config.yaml
n_layer: 13
d_model: 256
n_head: 4
n_kv_head: 1
head_dim: 64
d_mlp: 704
vocab_size: 3257
activation: "swiglu"
norm: "rmsnorm"
norm_place: "pre"
norm_eps: 1e-05
positions: "rope"
rope_base: 10000.0
rope_fraction: 1.0
qk_norm: true
attn_scale: 0.125
bias: "none"
tie_embeddings: false
parallel_block: false
init: "normal"
init_std_qkv: 0.025
init_std_o: 0.0
init_std_up: 0.025
init_std_down: 0.0
optimizer: "soap_variant"
lr: 0.00406
beta1: 0.95
beta2: 0.95
weight_decay: 0.2
lr_head: 0.0279
grad_clip: 0.5
warmup_steps: 107
schedule: "wsd"
decay_fraction: 0.804
decay_shape: "linear"
final_lr_fraction: 0.0
batch_tokens: 262144
seq_len: 512
doc_mask: true
train_tokens: 775400000
steps: 2958
dataset: "wikipedia_en"
Each number is 50 + 12 x the weight over the matrix's rms, rounded and kept within 0 to 99. Layers, rows and columns count from 0.

# k: layer 3 attention key, 64x256, rms 0.0908, rows 23-28, columns 0-255
# q: layer 3 attention query, 256x256, rms 0.094, rows 24-29,88-92,152-156,216-220, columns 0-255
k23:29 47 73 46 19 37 43 80 54 64 61 50 55 68 44 32 39 41 39 54 41 29 59 69 35 40 65 35 55 42 46 28 19 39 42 41 39 37 39 51 47 44 39 52 48 48 46 85 44 58 43 31 60 35 47 41 53 56 62 35 56 46 58 50 47 40 66 66 47 61 50 45 34 48 58 39 47 53 39 34 50 51 35 41 29 45 27 48 59 51 43 34 32 70 48 52 51 23 50 47 66 39 65 43 62 39 55 66 61 52 58 77 46 48 49 37 33 53 57 41 34 62 58 40 70 52 19 43 56 71 41 30 40 48 49 59 21 60 60 75 63 54 54 40 54 56 30 71 51 53 44 48 62 45 39 64 47 52 33 55 68 43 47 55 49 45 60 54 37 62 58 52 57 40 66 34 61 64 67 38 46 48 49 54 52 32 54 53 38 43 61 55 31 61 61 63 51 51 41 37 60 67 28 65 50 45 55 52 52 57 59 57 58 58 42 53 47 51 52 70 54 42 58 63 59 32 60 58 58 62 45 75 72 68 33 37 56 69 30 65 27 69 49 37 48 32 70 54 63 70 53 39 44 79 54 47
q24:38 41 57 54 43 65 57 53 50 41 57 43 33 35 24 57 77 43 44 48 45 62 51 59 50 46 38 59 67 64 50 41 64 37 61 56 43 35 47 46 58 69 50 44 69 49 84 54 50 83 39 64 69 47 47 48 35 66 69 65 80 42 32 41 53 62 53 63 51 46 40 30 62 61 51 69 56 43 59 63 32 66 51 68 59 44 61 55 57 46 19 55 45 51 61 47 54 50 62 34 32 71 46 58 56 63 64 67 52 60 36 48 41 68 57 45 67 64 26 59 71 38 38 50 53 43 48 53 53 44 54 68 57 36 44 55 47 75 33 60 48 66 39 38 44 51 60 31 38 46 43 48 46 55 69 45 41 56 52 50 60 35 48 50 40 62 76 50 68 55 57 36 56 50 43 61 54 57 53 45 50 53 50 43 41 39 88 71 63 73 46 56 48 60 39 60 40 55 43 36 39 51 47 54 72 76 51 46 39 31 41 62 64 51 74 70 55 38 27 37 44 47 44 32 57 49 56 56 42 36 53 47 53 44 59 55 62 52 43 37 37 47 42 45 51 48 37 64 55 46 66 38 49 62 59 74
q88:55 37 56 65 45 52 43 70 47 45 53 39 54 47 60 45 50 29 44 64 45 44 53 28 48 40 62 65 54 14 56 57 46 60 42 57 51 50 49 37 51 46 56 54 38 48 68 50 66 50 46 50 46 42 63 38 35 46 49 42 35 58 45 36 42 35 55 51 42 39 64 48 65 25 47 62 73 37 63 53 57 58 43 63 36 28 55 64 40 32 52 39 43 57 38 52 46 60 61 61 57 80 36 43 41 58 52 53 49 43 46 40 51 22 45 68 24 61 51 63 62 55 64 33 45 48 63 67 55 59 60 41 11 46 31 48 27 40 31 37 53 47 46 49 53 54 39 45 50 47 55 43 42 61 64 58 61 47 63 46 46 50 37 53 49 55 36 47 62 67 45 55 53 51 57 44 36 48 45 45 62 43 41 36 57 68 53 65 58 57 31 56 46 45 35 64 54 28 33 33 34 56 41 51 37 48 52 46 50 37 42 54 41 51 63 45 51 51 48 58 30 39 51 31 70 37 47 47 59 59 58 33 54 40 44 39 51 65 64 60 55 67 43 48 54 55 45 55 57 44 54 44 43 50 61 50
q152:60 73 51 52 50 31 57 37 51 44 50 34 47 48 56 54 75 54 38 51 37 50 73 35 51 69 49 43 73 59 40 41 57 38 74 38 54 53 42 56 30 68 25 26 40 34 50 56 43 77 56 57 47 49 50 47 40 48 44 46 54 62 68 33 47 66 50 46 63 67 55 52 40 62 41 57 61 57 60 61 57 57 48 46 44 55 55 31 46 48 37 38 44 43 30 49 60 37 57 52 59 47 42 66 36 41 46 40 42 41 61 45 59 43 73 53 64 40 40 37 64 62 48 66 48 40 50 43 74 35 59 48 38 61 40 49 43 33 66 40 54 49 47 35 49 63 57 37 58 38 50 49 50 44 41 46 55 58 36 46 52 42 39 54 53 37 50 45 52 26 55 55 60 44 56 63 39 71 64 42 55 63 63 61 50 51 48 58 57 33 51 34 52 58 47 62 53 58 49 33 56 55 58 33 38 34 66 67 53 49 38 71 66 62 72 52 42 60 40 36 48 46 53 25 48 50 43 45 82 39 38 55 57 46 26 66 73 47 52 44 43 29 46 38 58 42 31 44 59 37 33 36 37 41 44 52
q216:52 35 61 57 55 40 55 59 57 48 56 59 35 47 46 34 42 53 72 62 63 32 34 34 48 59 35 55 58 74 39 55 68 40 49 53 39 40 46 53 78 52 63 60 49 43 71 62 25 50 41 60 58 51 42 62 33 59 51 46 31 35 53 76 79 56 55 39 30 52 45 65 42 49 40 50 50 22 43 55 50 42 44 58 52 61 47 53 42 35 47 57 56 50 57 26 79 37 58 54 51 63 51 45 63 53 55 79 59 60 35 52 38 62 26 46 31 69 44 89 62 56 36 57 62 83 47 23 52 50 47 41 76 47 44 66 31 57 42 54 40 54 33 64 52 50 56 41 54 53 39 51 66 85 59 57 67 41 63 46 49 61 39 64 47 65 59 57 55 54 68 56 39 63 33 50 53 69 50 30 55 54 45 44 44 51 56 52 38 49 60 63 55 40 67 56 38 58 38 48 46 50 32 72 52 36 62 59 32 30 44 36 41 49 65 61 50 57 43 63 35 63 50 74 47 52 39 46 53 55 65 60 52 48 61 38 22 53 57 44 62 41 57 40 65 70 65 65 49 47 54 48 34 51 40 35
k24:57 58 69 46 59 73 67 28 32 48 40 59 64 42 34 52 57 39 41 28 48 61 69 38 51 70 65 73 34 41 54 54 59 61 44 47 64 31 51 40 38 41 48 25 46 50 33 64 43 48 63 30 39 37 47 47 47 54 47 36 58 37 65 59 66 57 46 49 22 64 58 27 48 48 46 61 50 63 51 47 62 55 34 48 57 52 41 49 51 61 51 46 79 51 40 44 48 45 36 54 45 62 57 53 66 47 31 61 40 52 56 55 56 64 73 50 54 55 36 52 46 52 69 44 51 62 67 50 53 53 42 64 45 43 58 53 53 62 47 75 43 49 46 47 56 51 47 42 54 53 54 32 43 47 45 58 50 59 42 64 51 60 74 61 58 33 44 47 58 59 53 44 38 55 51 54 51 65 46 51 49 32 53 52 36 46 53 59 64 37 55 57 70 61 40 61 36 32 70 44 47 36 83 59 33 46 31 31 44 31 62 53 52 43 42 29 53 55 52 62 45 31 44 44 61 51 51 27 42 44 56 72 34 33 62 58 56 35 56 57 63 47 53 65 54 33 56 58 26 31 54 39 52 37 44 26
q25:55 58 60 39 56 53 52 53 57 44 37 43 78 45 59 35 39 43 39 50 47 44 60 40 54 57 54 57 44 49 43 56 60 43 69 41 58 54 56 46 54 62 54 50 43 56 68 63 52 40 49 56 58 42 47 40 51 47 52 58 56 56 49 40 47 53 48 49 61 63 45 56 50 53 49 56 60 52 54 56 57 56 35 73 49 45 52 39 41 38 65 69 48 69 64 67 46 76 61 39 39 57 49 35 36 57 53 48 30 45 41 38 56 60 66 49 64 36 61 62 55 50 69 60 46 55 45 55 61 55 44 33 33 51 53 58 52 51 43 59 36 55 51 46 42 55 44 38 54 46 41 47 74 66 53 42 41 41 66 47 53 31 50 46 62 56 39 60 56 51 56 53 49 53 47 40 46 39 37 52 47 43 60 36 50 34 64 57 39 42 37 53 77 39 56 39 48 47 64 24 61 46 48 43 54 60 46 50 48 52 55 55 27 44 53 47 63 52 36 50 55 49 50 42 53 44 47 59 57 57 38 59 51 39 52 41 46 37 51 44 39 49 52 65 39 38 44 47 57 32 48 33 69 38 55 36
q89:62 34 41 48 52 61 62 51 71 40 39 32 63 42 53 52 55 45 55 62 60 62 43 56 48 48 40 59 40 59 50 48 51 40 59 56 55 49 55 34 38 49 63 76 51 51 45 45 36 45 52 59 56 46 49 59 18 55 74 29 44 24 23 67 58 32 53 45 44 47 52 66 58 71 37 37 31 53 41 53 46 39 44 64 46 37 51 24 54 44 55 58 54 59 48 64 53 63 61 37 41 49 46 56 73 55 56 68 60 58 39 60 62 53 59 43 55 69 52 55 61 61 29 43 52 41 47 39 70 51 47 63 30 51 32 57 28 37 44 49 60 49 26 35 38 61 54 39 60 42 58 51 59 60 54 43 40 36 58 58 56 63 50 48 49 66 56 47 37 55 56 68 47 59 37 53 48 69 25 52 58 50 30 46 47 47 59 51 66 45 22 59 55 64 45 48 42 43 60 67 37 31 54 63 47 50 53 29 47 58 47 42 55 41 55 46 58 43 43 63 49 57 56 52 43 59 33 50 59 43 62 67 36 66 30 35 38 56 64 48 44 56 59 64 31 45 59 46 81 47 29 45 39 48 41 61
q153:54 37 45 48 48 36 52 71 51 39 37 49 49 39 52 65 71 50 39 67 36 61 60 42 54 63 32 52 45 60 43 46 68 51 52 42 49 52 59 70 72 30 59 62 77 36 57 68 72 38 59 53 47 56 53 62 51 50 58 63 56 48 54 57 49 60 41 47 32 45 50 41 37 59 51 74 26 72 48 52 45 58 46 68 56 54 68 40 51 59 48 51 61 40 62 51 49 53 49 54 53 47 43 46 47 38 59 44 38 54 55 51 45 43 39 44 47 27 45 57 71 37 65 57 52 58 55 69 52 25 27 46 42 36 52 67 40 49 39 33 33 55 42 65 57 42 35 41 48 45 48 36 34 49 55 66 41 40 49 48 63 42 64 41 35 63 69 58 55 32 52 34 31 51 41 47 55 40 38 61 62 56 41 53 43 57 63 52 57 58 45 58 48 59 55 54 26 46 61 35 26 46 61 54 68 70 30 42 62 48 64 74 69 63 52 44 46 50 37 46 58 45 55 58 47 37 43 67 46 32 52 45 42 39 55 66 24 55 44 57 43 45 64 62 49 47 34 43 54 49 54 48 51 42 46 42
q217:49 40 53 57 63 78 55 31 52 56 71 52 40 46 49 58 50 64 55 44 57 50 37 50 48 62 47 45 61 56 55 43 66 55 66 59 49 49 46 38 64 64 44 39 44 56 51 69 47 53 47 46 60 33 48 58 47 59 31 58 35 63 30 65 50 44 25 69 53 46 46 65 44 43 53 20 40 44 39 32 29 60 36 62 75 44 44 55 35 58 31 32 57 38 44 34 41 40 60 46 65 63 58 54 42 55 45 43 52 52 46 58 45 56 45 56 48 69 68 56 52 71 41 73 39 36 50 38 49 60 51 58 61 48 44 76 53 47 40 42 59 49 68 54 49 41 67 54 42 59 66 45 30 55 50 53 62 46 32 55 39 61 55 50 47 53 45 45 64 64 51 51 63 37 84 62 47 44 31 59 24 54 60 47 52 68 46 74 50 41 41 50 53 46 34 31 64 67 60 49 55 40 42 72 46 36 53 47 64 68 40 65 47 63 67 54 44 64 40 36 38 47 49 49 56 68 49 45 50 41 63 54 46 24 44 60 44 44 65 61 53 46 54 37 41 54 53 66 59 42 25 45 67 44 42 46
k25:71 44 40 67 65 63 72 32 49 51 67 53 50 27 43 58 57 59 50 48 60 63 50 48 61 60 72 50 37 37 44 65 56 46 56 60 43 48 70 66 55 62 67 40 51 41 52 62 52 40 70 55 41 32 39 72 39 50 47 37 37 28 29 32 56 31 45 37 22 55 34 54 35 53 56 49 38 55 53 58 50 57 46 51 70 55 50 70 28 52 55 62 54 19 59 42 58 31 49 34 33 31 69 39 56 67 26 35 61 56 65 14 65 70 38 47 58 46 39 52 49 35 61 37 47 51 69 41 74 38 52 54 37 48 46 66 50 28 46 40 38 56 43 51 41 49 28 30 58 44 56 56 43 47 39 45 38 53 60 43 58 54 49 15 48 43 47 70 65 60 62 55 44 51 39 32 77 43 60 53 59 49 43 39 55 53 35 68 42 55 53 27 29 49 49 54 43 63 33 48 41 47 69 47 45 65 43 39 51 52 30 54 35 67 57 35 54 61 34 55 55 28 61 60 63 66 52 43 23 48 62 62 39 28 56 58 66 29 58 44 34 56 57 60 49 51 43 61 38 35 39 34 53 28 50 48
q26:34 60 31 37 48 51 36 47 48 61 39 37 53 42 45 55 58 48 65 26 60 45 52 47 43 41 52 53 36 45 50 42 54 42 40 34 56 33 75 24 45 57 50 58 50 58 47 42 41 45 28 59 60 66 38 42 59 51 67 61 46 70 55 69 43 59 57 43 61 54 45 44 78 51 52 50 43 40 50 41 39 59 56 52 38 56 46 49 57 57 60 65 43 48 40 48 61 42 38 48 38 48 42 42 50 45 42 58 48 46 48 49 25 43 46 47 62 54 47 35 45 47 52 51 56 60 39 67 35 48 56 34 39 61 55 58 60 41 50 47 49 50 67 29 61 57 57 44 63 61 72 81 52 48 50 45 50 53 55 62 51 27 57 54 67 36 60 60 46 36 49 45 46 49 49 63 29 60 65 58 65 55 41 75 48 47 37 52 70 58 51 33 38 47 53 35 52 52 54 51 49 63 58 46 40 66 64 62 51 53 26 53 53 41 46 53 73 37 54 65 42 68 57 50 62 69 59 53 50 48 43 48 53 50 67 43 54 56 60 62 37 54 43 33 50 55 51 52 46 71 48 52 29 60 40 59
q90:47 59 55 54 40 57 50 62 59 49 48 42 43 44 39 50 62 40 54 46 54 67 35 58 59 24 47 62 53 36 64 47 49 40 36 60 35 52 59 53 54 58 46 46 43 63 50 50 46 61 35 54 55 57 64 19 39 40 47 41 41 61 52 62 34 42 61 41 44 57 60 49 67 36 59 30 58 57 62 56 51 44 48 27 42 68 51 61 47 42 59 33 40 57 47 23 47 45 35 70 42 65 47 44 61 51 47 57 51 56 56 70 40 51 48 27 58 47 57 54 56 51 35 47 66 50 45 67 65 48 48 36 30 51 51 38 43 48 38 33 59 50 58 39 52 55 73 56 52 60 53 76 68 60 44 71 45 39 46 43 63 56 23 61 51 58 59 41 61 53 45 54 36 33 51 60 58 50 59 52 47 50 32 48 29 54 55 50 63 51 43 45 57 51 50 48 42 56 45 38 53 52 52 59 37 65 42 50 40 55 50 35 57 32 67 42 31 38 39 59 55 42 46 60 49 58 40 49 55 65 48 51 46 53 48 47 64 56 46 49 58 56 42 63 47 40 53 40 47 58 64 51 48 54 25 67
q154:43 64 42 70 33 37 48 56 46 57 51 46 50 59 34 59 44 41 51 56 51 47 46 64 47 63 44 43 27 46 48 50 61 64 43 40 64 44 56 69 45 51 44 53 39 29 41 61 37 38 48 51 73 76 57 62 30 43 63 32 42 44 59 68 59 67 39 31 60 48 54 60 50 46 56 44 53 39 61 44 46 45 49 40 31 73 54 59 52 53 43 49 43 42 43 46 36 36 24 79 50 48 50 74 47 53 61 52 56 58 59 50 40 38 47 55 53 52 41 29 57 46 49 46 56 55 29 55 74 40 51 39 35 38 44 40 45 50 27 60 41 62 37 43 53 48 56 29 54 55 57 52 40 43 51 44 39 54 58 52 51 64 45 49 57 59 61 44 53 35 41 36 51 42 37 45 46 64 64 39 47 60 63 50 35 70 54 58 53 54 29 40 35 50 44 55 53 35 57 49 47 49 46 31 60 77 49 47 40 41 46 46 71 44 57 51 46 46 41 39 53 50 57 53 66 42 49 49 53 53 56 67 36 39 37 62 50 53 53 24 56 37 32 53 76 41 39 66 41 50 50 59 31 62 52 43
q218:55 43 67 33 34 53 34 54 48 56 55 42 49 46 36 34 42 46 51 78 55 56 53 50 49 44 49 38 65 74 50 50 44 42 56 53 46 49 48 31 57 48 45 52 38 57 46 60 44 56 36 62 52 52 49 39 44 45 47 62 39 44 34 67 56 37 39 37 64 55 48 58 52 30 44 45 46 40 49 46 30 48 45 45 42 64 40 49 61 46 71 38 46 54 60 45 61 34 49 41 61 44 53 53 67 43 42 65 49 69 51 64 43 53 58 47 49 48 48 65 43 45 41 62 52 43 54 47 42 51 58 37 48 64 32 34 58 56 58 70 49 61 62 40 56 56 49 47 57 48 44 44 57 51 44 58 56 49 56 72 39 67 46 45 54 44 65 33 60 47 71 59 52 61 52 57 42 64 53 40 55 63 59 45 64 50 38 39 43 72 56 42 61 49 54 46 42 57 52 67 42 61 34 54 58 57 62 48 51 43 61 52 61 68 75 51 49 56 58 60 57 83 46 67 48 58 74 66 50 40 43 45 58 47 57 72 38 62 61 43 38 67 50 51 42 70 61 64 48 57 61 56 44 53 52 53
k26:43 47 41 47 34 26 30 61 44 40 63 54 49 66 47 49 61 47 62 40 58 52 64 46 25 47 55 43 41 43 40 49 21 36 41 56 53 54 40 30 25 40 40 52 50 45 55 44 33 45 40 53 33 69 23 36 47 53 52 35 54 54 52 62 31 74 67 56 76 45 51 52 55 45 57 71 43 32 38 72 47 42 77 41 42 51 26 51 72 40 45 59 62 62 39 48 57 41 54 55 60 34 52 51 33 50 77 50 67 25 37 51 28 45 37 50 55 60 39 36 49 40 49 54 64 61 30 40 47 58 70 61 53 48 75 66 13 44 53 56 59 34 63 65 48 54 44 62 39 57 36 35 40 54 45 67 48 71 41 38 37 48 64 43 49 60 50 39 58 50 44 61 64 47 50 54 53 46 39 69 37 45 55 52 50 52 70 49 53 52 53 44 35 44 57 45 54 43 41 64 50 63 33 43 55 39 48 52 45 37 44 36 71 60 36 55 50 59 48 38 50 46 42 52 57 29 53 35 72 51 35 51 59 53 40 55 43 67 37 60 56 51 38 45 52 73 43 48 42 50 67 55 54 44 31 45
q27:28 42 56 33 46 63 46 57 42 44 41 61 38 47 26 45 33 50 27 61 54 52 55 23 51 39 45 51 42 46 46 49 51 43 42 51 52 53 46 33 55 61 23 61 53 41 40 48 50 58 36 25 42 41 53 39 64 52 47 76 36 35 43 75 42 46 52 58 53 65 56 46 52 59 52 34 75 58 42 54 52 23 53 60 62 53 45 39 18 38 60 57 48 40 56 48 38 57 63 44 69 73 53 59 53 56 46 52 51 69 63 47 47 39 63 30 71 53 45 37 50 32 58 71 54 40 52 41 57 63 59 44 28 50 42 33 42 45 47 47 58 52 48 41 50 41 42 40 53 56 39 50 56 38 67 40 52 47 48 53 49 55 53 51 59 48 52 53 44 54 40 52 51 78 59 62 37 25 44 52 32 63 55 57 54 53 50 55 64 58 53 34 54 28 50 38 53 87 54 26 39 54 48 54 45 59 38 74 52 55 67 59 53 38 40 64 40 39 53 67 52 50 58 42 58 55 57 50 42 52 46 41 44 45 69 50 61 56 44 63 44 60 47 48 52 41 58 54 55 38 51 31 69 48 68 54
q91:46 60 52 61 54 81 53 52 52 50 41 40 43 42 51 14 80 67 45 54 44 71 50 50 19 68 55 52 50 45 60 48 66 34 46 32 65 53 50 36 13 55 43 45 40 48 42 30 41 40 55 38 42 50 40 36 45 35 54 49 46 33 64 59 55 47 42 84 47 46 44 47 66 68 52 37 34 55 50 47 50 57 49 60 44 74 46 75 34 43 53 45 56 52 62 43 52 51 45 38 41 76 51 60 51 37 63 28 60 45 63 34 49 74 51 50 73 79 47 50 57 40 73 51 71 69 78 30 43 51 64 57 64 70 38 49 29 50 36 45 31 55 39 49 38 55 33 26 45 56 55 72 56 78 40 66 44 36 52 49 49 37 41 35 45 40 41 59 68 20 86 59 21 71 62 59 58 56 44 45 55 79 36 65 41 60 55 44 59 69 23 39 46 61 26 45 21 77 67 46 34 47 64 52 72 56 61 21 52 50 55 52 63 36 62 52 65 33 45 45 57 30 51 50 53 57 55 42 71 36 72 60 35 52 53 63 49 68 43 61 45 50 40 60 63 48 32 61 60 53 50 27 48 42 26 09
q155:51 62 29 61 38 54 60 49 53 31 52 51 40 33 52 68 60 62 53 50 56 63 25 39 41 47 42 37 60 57 24 49 49 53 46 65 67 63 45 53 58 62 54 74 55 29 45 54 35 46 38 55 33 55 46 55 55 73 29 54 33 55 42 36 41 56 51 61 49 54 40 48 23 36 63 50 43 46 54 69 46 55 58 52 44 72 35 59 31 54 50 22 47 66 55 53 42 41 53 51 61 60 69 57 47 38 47 64 39 45 49 46 52 48 52 45 68 59 33 51 63 42 50 79 46 43 57 55 55 42 67 47 47 56 59 65 52 44 53 48 14 44 73 33 41 72 29 60 46 55 53 43 50 54 39 45 59 47 54 43 54 31 49 62 31 55 61 50 36 51 53 48 58 72 37 58 45 49 48 48 56 43 60 47 45 73 25 35 47 46 58 50 40 40 48 43 19 79 44 48 43 38 60 43 49 60 60 46 53 41 44 52 60 48 60 50 42 38 69 52 38 34 65 22 44 86 52 80 68 57 48 57 40 27 47 78 48 67 55 44 24 42 33 45 43 49 45 59 57 54 69 35 44 44 43 50
q219:42 23 51 63 54 51 54 48 75 55 42 32 50 38 46 58 47 68 43 69 59 39 33 51 34 49 53 42 54 40 74 58 71 23 68 51 53 16 54 36 47 44 58 72 61 59 50 48 36 78 73 45 67 36 45 71 28 48 61 34 46 58 56 58 52 48 52 51 35 47 45 33 57 47 66 53 40 55 63 47 33 55 44 50 71 50 48 59 72 40 36 51 41 46 50 36 70 51 55 58 67 40 40 51 62 72 49 63 32 59 45 60 47 46 61 64 57 30 48 77 52 55 48 41 74 66 59 38 53 51 53 54 43 64 29 64 62 41 35 58 36 57 48 44 61 29 51 46 47 37 57 57 31 70 49 37 52 36 65 48 71 50 46 45 48 44 51 45 43 38 55 52 55 69 41 57 43 56 41 37 54 60 65 34 66 28 64 56 71 56 42 59 53 48 33 53 48 65 51 46 39 44 46 70 55 53 62 40 51 59 51 40 41 32 79 68 59 66 44 50 42 64 41 71 48 59 67 48 43 51 45 55 59 71 43 41 65 60 53 33 46 50 38 55 32 39 44 48 70 35 38 48 35 62 32 49
k27:45 55 36 49 50 69 70 46 49 40 51 58 41 43 68 66 62 50 48 35 39 54 51 47 54 77 55 57 56 50 55 39 50 41 49 33 42 22 42 42 49 47 50 66 62 61 36 49 35 45 45 60 39 30 61 68 33 58 64 45 56 53 62 57 58 58 57 56 43 45 34 66 54 68 40 63 51 49 36 32 38 50 55 57 41 46 63 42 50 44 54 28 66 54 26 69 53 47 77 40 40 61 37 54 60 60 51 39 53 42 48 56 36 50 32 69 43 57 33 63 46 74 37 54 32 52 55 61 50 61 44 55 55 49 62 69 61 67 53 52 45 54 41 52 37 56 30 42 71 50 41 45 42 55 38 52 43 58 51 51 57 60 36 44 59 58 63 54 58 49 67 57 54 56 39 58 63 46 32 58 39 48 37 51 31 29 55 51 57 34 38 55 56 56 62 61 63 46 70 72 62 37 29 59 50 53 39 37 62 53 47 45 43 49 57 34 45 69 27 42 34 77 52 53 51 53 49 49 48 24 34 47 56 47 37 61 63 44 48 37 42 38 55 62 59 61 35 46 31 58 36 66 44 55 41 42
q28:65 54 50 37 79 10 43 49 33 58 59 37 55 59 59 49 66 25 50 27 59 29 48 52 59 44 64 59 37 26 50 22 24 64 16 43 39 45 44 64 53 47 16 59 59 47 59 47 50 45 33 51 53 50 32 36 33 36 42 51 61 53 31 60 40 41 64 52 55 41 59 62 54 46 39 24 38 44 49 42 54 59 58 35 71 34 18 21 85 86 54 55 40 52 41 70 12 63 48 62 54 49 65 62 36 57 47 20 81 44 33 46 34 56 43 41 29 33 81 12 24 75 40 38 66 50 40 51 38 59 44 55 69 42 52 33 37 53 83 68 84 60 50 47 57 49 53 63 39 53 36 52 41 48 36 32 43 74 46 36 67 28 50 46 48 33 41 46 26 43 54 55 74 50 64 50 36 52 61 60 71 36 76 51 67 57 40 73 59 42 62 32 46 66 57 58 79 36 39 49 66 52 31 41 32 29 44 12 41 55 47 38 45 62 16 51 44 57 37 36 75 42 57 88 52 31 43 59 52 43 34 52 57 47 55 44 31 51 55 34 35 50 75 45 33 56 70 51 59 76 56 82 54 70 48 80
q92:67 56 87 42 34 10 37 52 39 71 27 60 67 35 40 54 20 22 63 49 74 27 67 48 50 58 64 51 35 22 38 60 25 70 32 63 47 22 35 62 33 23 34 52 44 65 35 48 68 47 40 31 75 53 46 38 72 49 86 54 33 67 49 49 31 57 60 45 49 12 57 52 58 57 43 41 51 56 59 54 81 20 76 74 39 60 35 57 90 53 49 55 15 56 50 57 35 46 35 76 65 20 34 53 39 43 57 57 65 50 52 49 69 46 55 39 20 26 39 26 21 64 17 29 43 34 32 49 32 69 26 31 52 62 54 15 64 40 86 62 93 45 70 71 30 51 87 73 43 55 50 42 58 42 75 12 56 50 52 50 74 49 44 52 28 40 45 34 30 49 10 46 47 59 55 20 22 38 59 54 47 08 69 56 78 69 55 75 34 52 58 47 33 36 45 45 73 20 41 49 59 61 36 39 38 64 44 80 38 44 67 44 51 27 26 60 82 49 44 48 34 54 52 58 39 31 60 35 54 66 29 28 56 53 42 52 36 36 38 49 67 63 57 54 24 39 99 46 34 75 62 75 33 67 73 74
q156:66 41 63 37 42 39 44 50 19 65 59 68 38 77 44 52 36 36 62 49 64 56 55 51 60 63 33 36 71 46 36 70 24 79 35 70 27 32 60 58 45 34 38 51 48 61 34 71 71 51 42 37 47 64 77 41 38 38 58 60 57 48 47 39 47 51 58 56 65 25 41 75 51 60 53 51 80 52 40 23 64 66 76 45 65 41 44 60 81 17 49 31 40 64 60 44 52 48 59 45 46 50 38 58 42 73 51 48 63 34 48 58 46 37 22 31 40 40 51 34 19 56 37 40 41 55 40 42 26 42 36 45 52 47 33 39 46 68 67 60 67 52 65 42 57 53 55 62 42 41 45 53 54 49 76 46 43 75 48 31 47 38 43 55 52 44 36 47 45 56 22 53 57 52 73 48 25 65 36 64 61 35 50 66 54 57 46 49 40 60 45 51 54 48 59 52 53 16 29 56 64 61 40 49 59 24 36 82 47 71 54 32 55 72 27 47 44 45 75 41 62 27 59 74 58 48 74 62 46 49 25 45 66 57 37 33 23 37 21 48 65 64 79 36 40 39 53 40 44 60 62 74 50 78 56 58
q220:46 85 67 63 56 63 19 67 44 71 40 50 54 67 47 48 19 34 77 65 58 34 50 46 71 07 35 37 39 37 24 76 01 79 36 45 13 71 32 79 40 27 40 47 57 52 52 65 58 45 47 39 45 40 60 29 52 44 47 35 38 62 27 55 49 51 71 65 59 46 53 53 68 45 61 58 46 58 42 56 74 54 77 51 55 39 27 62 46 49 77 63 52 42 55 59 47 46 62 45 54 23 46 49 53 52 39 50 49 56 48 66 62 21 27 46 52 31 57 68 35 54 51 40 24 40 61 49 27 63 55 42 76 60 70 30 58 68 67 56 64 44 81 46 43 68 65 73 38 54 69 26 62 53 57 50 71 50 44 76 49 54 53 69 52 44 27 71 40 51 22 65 63 40 73 38 47 40 50 29 47 48 43 48 63 47 61 39 58 71 52 76 39 85 41 51 63 26 35 58 44 45 53 24 53 40 54 47 37 66 40 36 41 63 33 67 47 46 62 54 63 37 77 34 41 30 41 33 57 97 39 71 71 47 61 26 18 69 34 64 62 67 58 38 29 44 83 60 48 76 66 63 66 79 86 87
k28:63 45 40 56 37 58 37 28 55 28 54 51 56 40 53 55 29 46 53 49 55 60 41 47 70 57 23 63 34 63 48 82 75 42 75 52 55 45 58 49 71 42 58 48 45 52 50 62 43 73 61 70 38 19 41 63 18 59 53 51 43 51 50 50 52 71 38 25 41 42 52 42 65 53 55 62 46 39 40 55 41 48 30 40 37 53 58 64 52 62 50 36 46 41 51 30 52 49 42 32 41 43 69 53 97 66 21 44 38 55 49 19 69 39 54 71 57 55 60 29 48 56 41 48 54 60 54 22 47 52 42 55 23 50 30 42 48 56 53 47 32 73 47 42 34 46 41 39 47 46 55 52 67 33 71 59 37 37 79 42 31 56 39 39 62 39 55 68 41 59 31 36 37 64 24 50 39 46 37 57 79 62 52 28 53 67 53 59 34 52 49 27 61 51 53 39 49 39 46 51 41 50 34 32 51 40 54 55 43 69 39 48 35 54 60 33 58 59 65 42 70 46 66 54 35 68 14 47 35 54 69 49 25 68 75 58 63 32 50 44 66 38 70 55 59 61 48 51 61 37 37 64 38 41 43 44
q29:57 52 40 47 74 60 60 37 47 63 64 81 41 45 64 49 56 59 52 60 46 61 67 42 57 49 46 54 50 59 63 46 39 52 46 30 55 55 39 51 57 41 28 52 52 37 33 36 67 37 54 60 60 64 48 50 35 44 33 51 41 48 45 55 48 66 60 20 59 52 54 81 38 61 39 57 37 51 37 43 63 60 59 63 41 39 42 53 59 34 28 42 34 55 37 34 40 41 67 46 36 59 48 56 45 35 39 66 74 47 28 44 56 46 65 48 34 30 64 66 41 63 49 47 31 59 53 45 49 39 53 35 64 54 52 61 61 46 62 58 71 52 42 53 52 44 32 48 42 34 65 63 50 54 40 36 61 45 45 63 48 59 47 41 56 39 46 53 80 68 28 16 44 47 61 55 24 47 51 47 45 50 52 55 65 40 27 37 41 71 45 72 71 69 50 51 67 50 37 54 47 46 47 62 49 51 53 49 77 43 64 54 47 64 46 53 73 39 60 22 34 27 44 45 23 57 52 43 51 55 47 39 33 48 47 37 28 24 63 54 59 27 48 44 48 57 59 54 14 61 36 70 47 47 57 62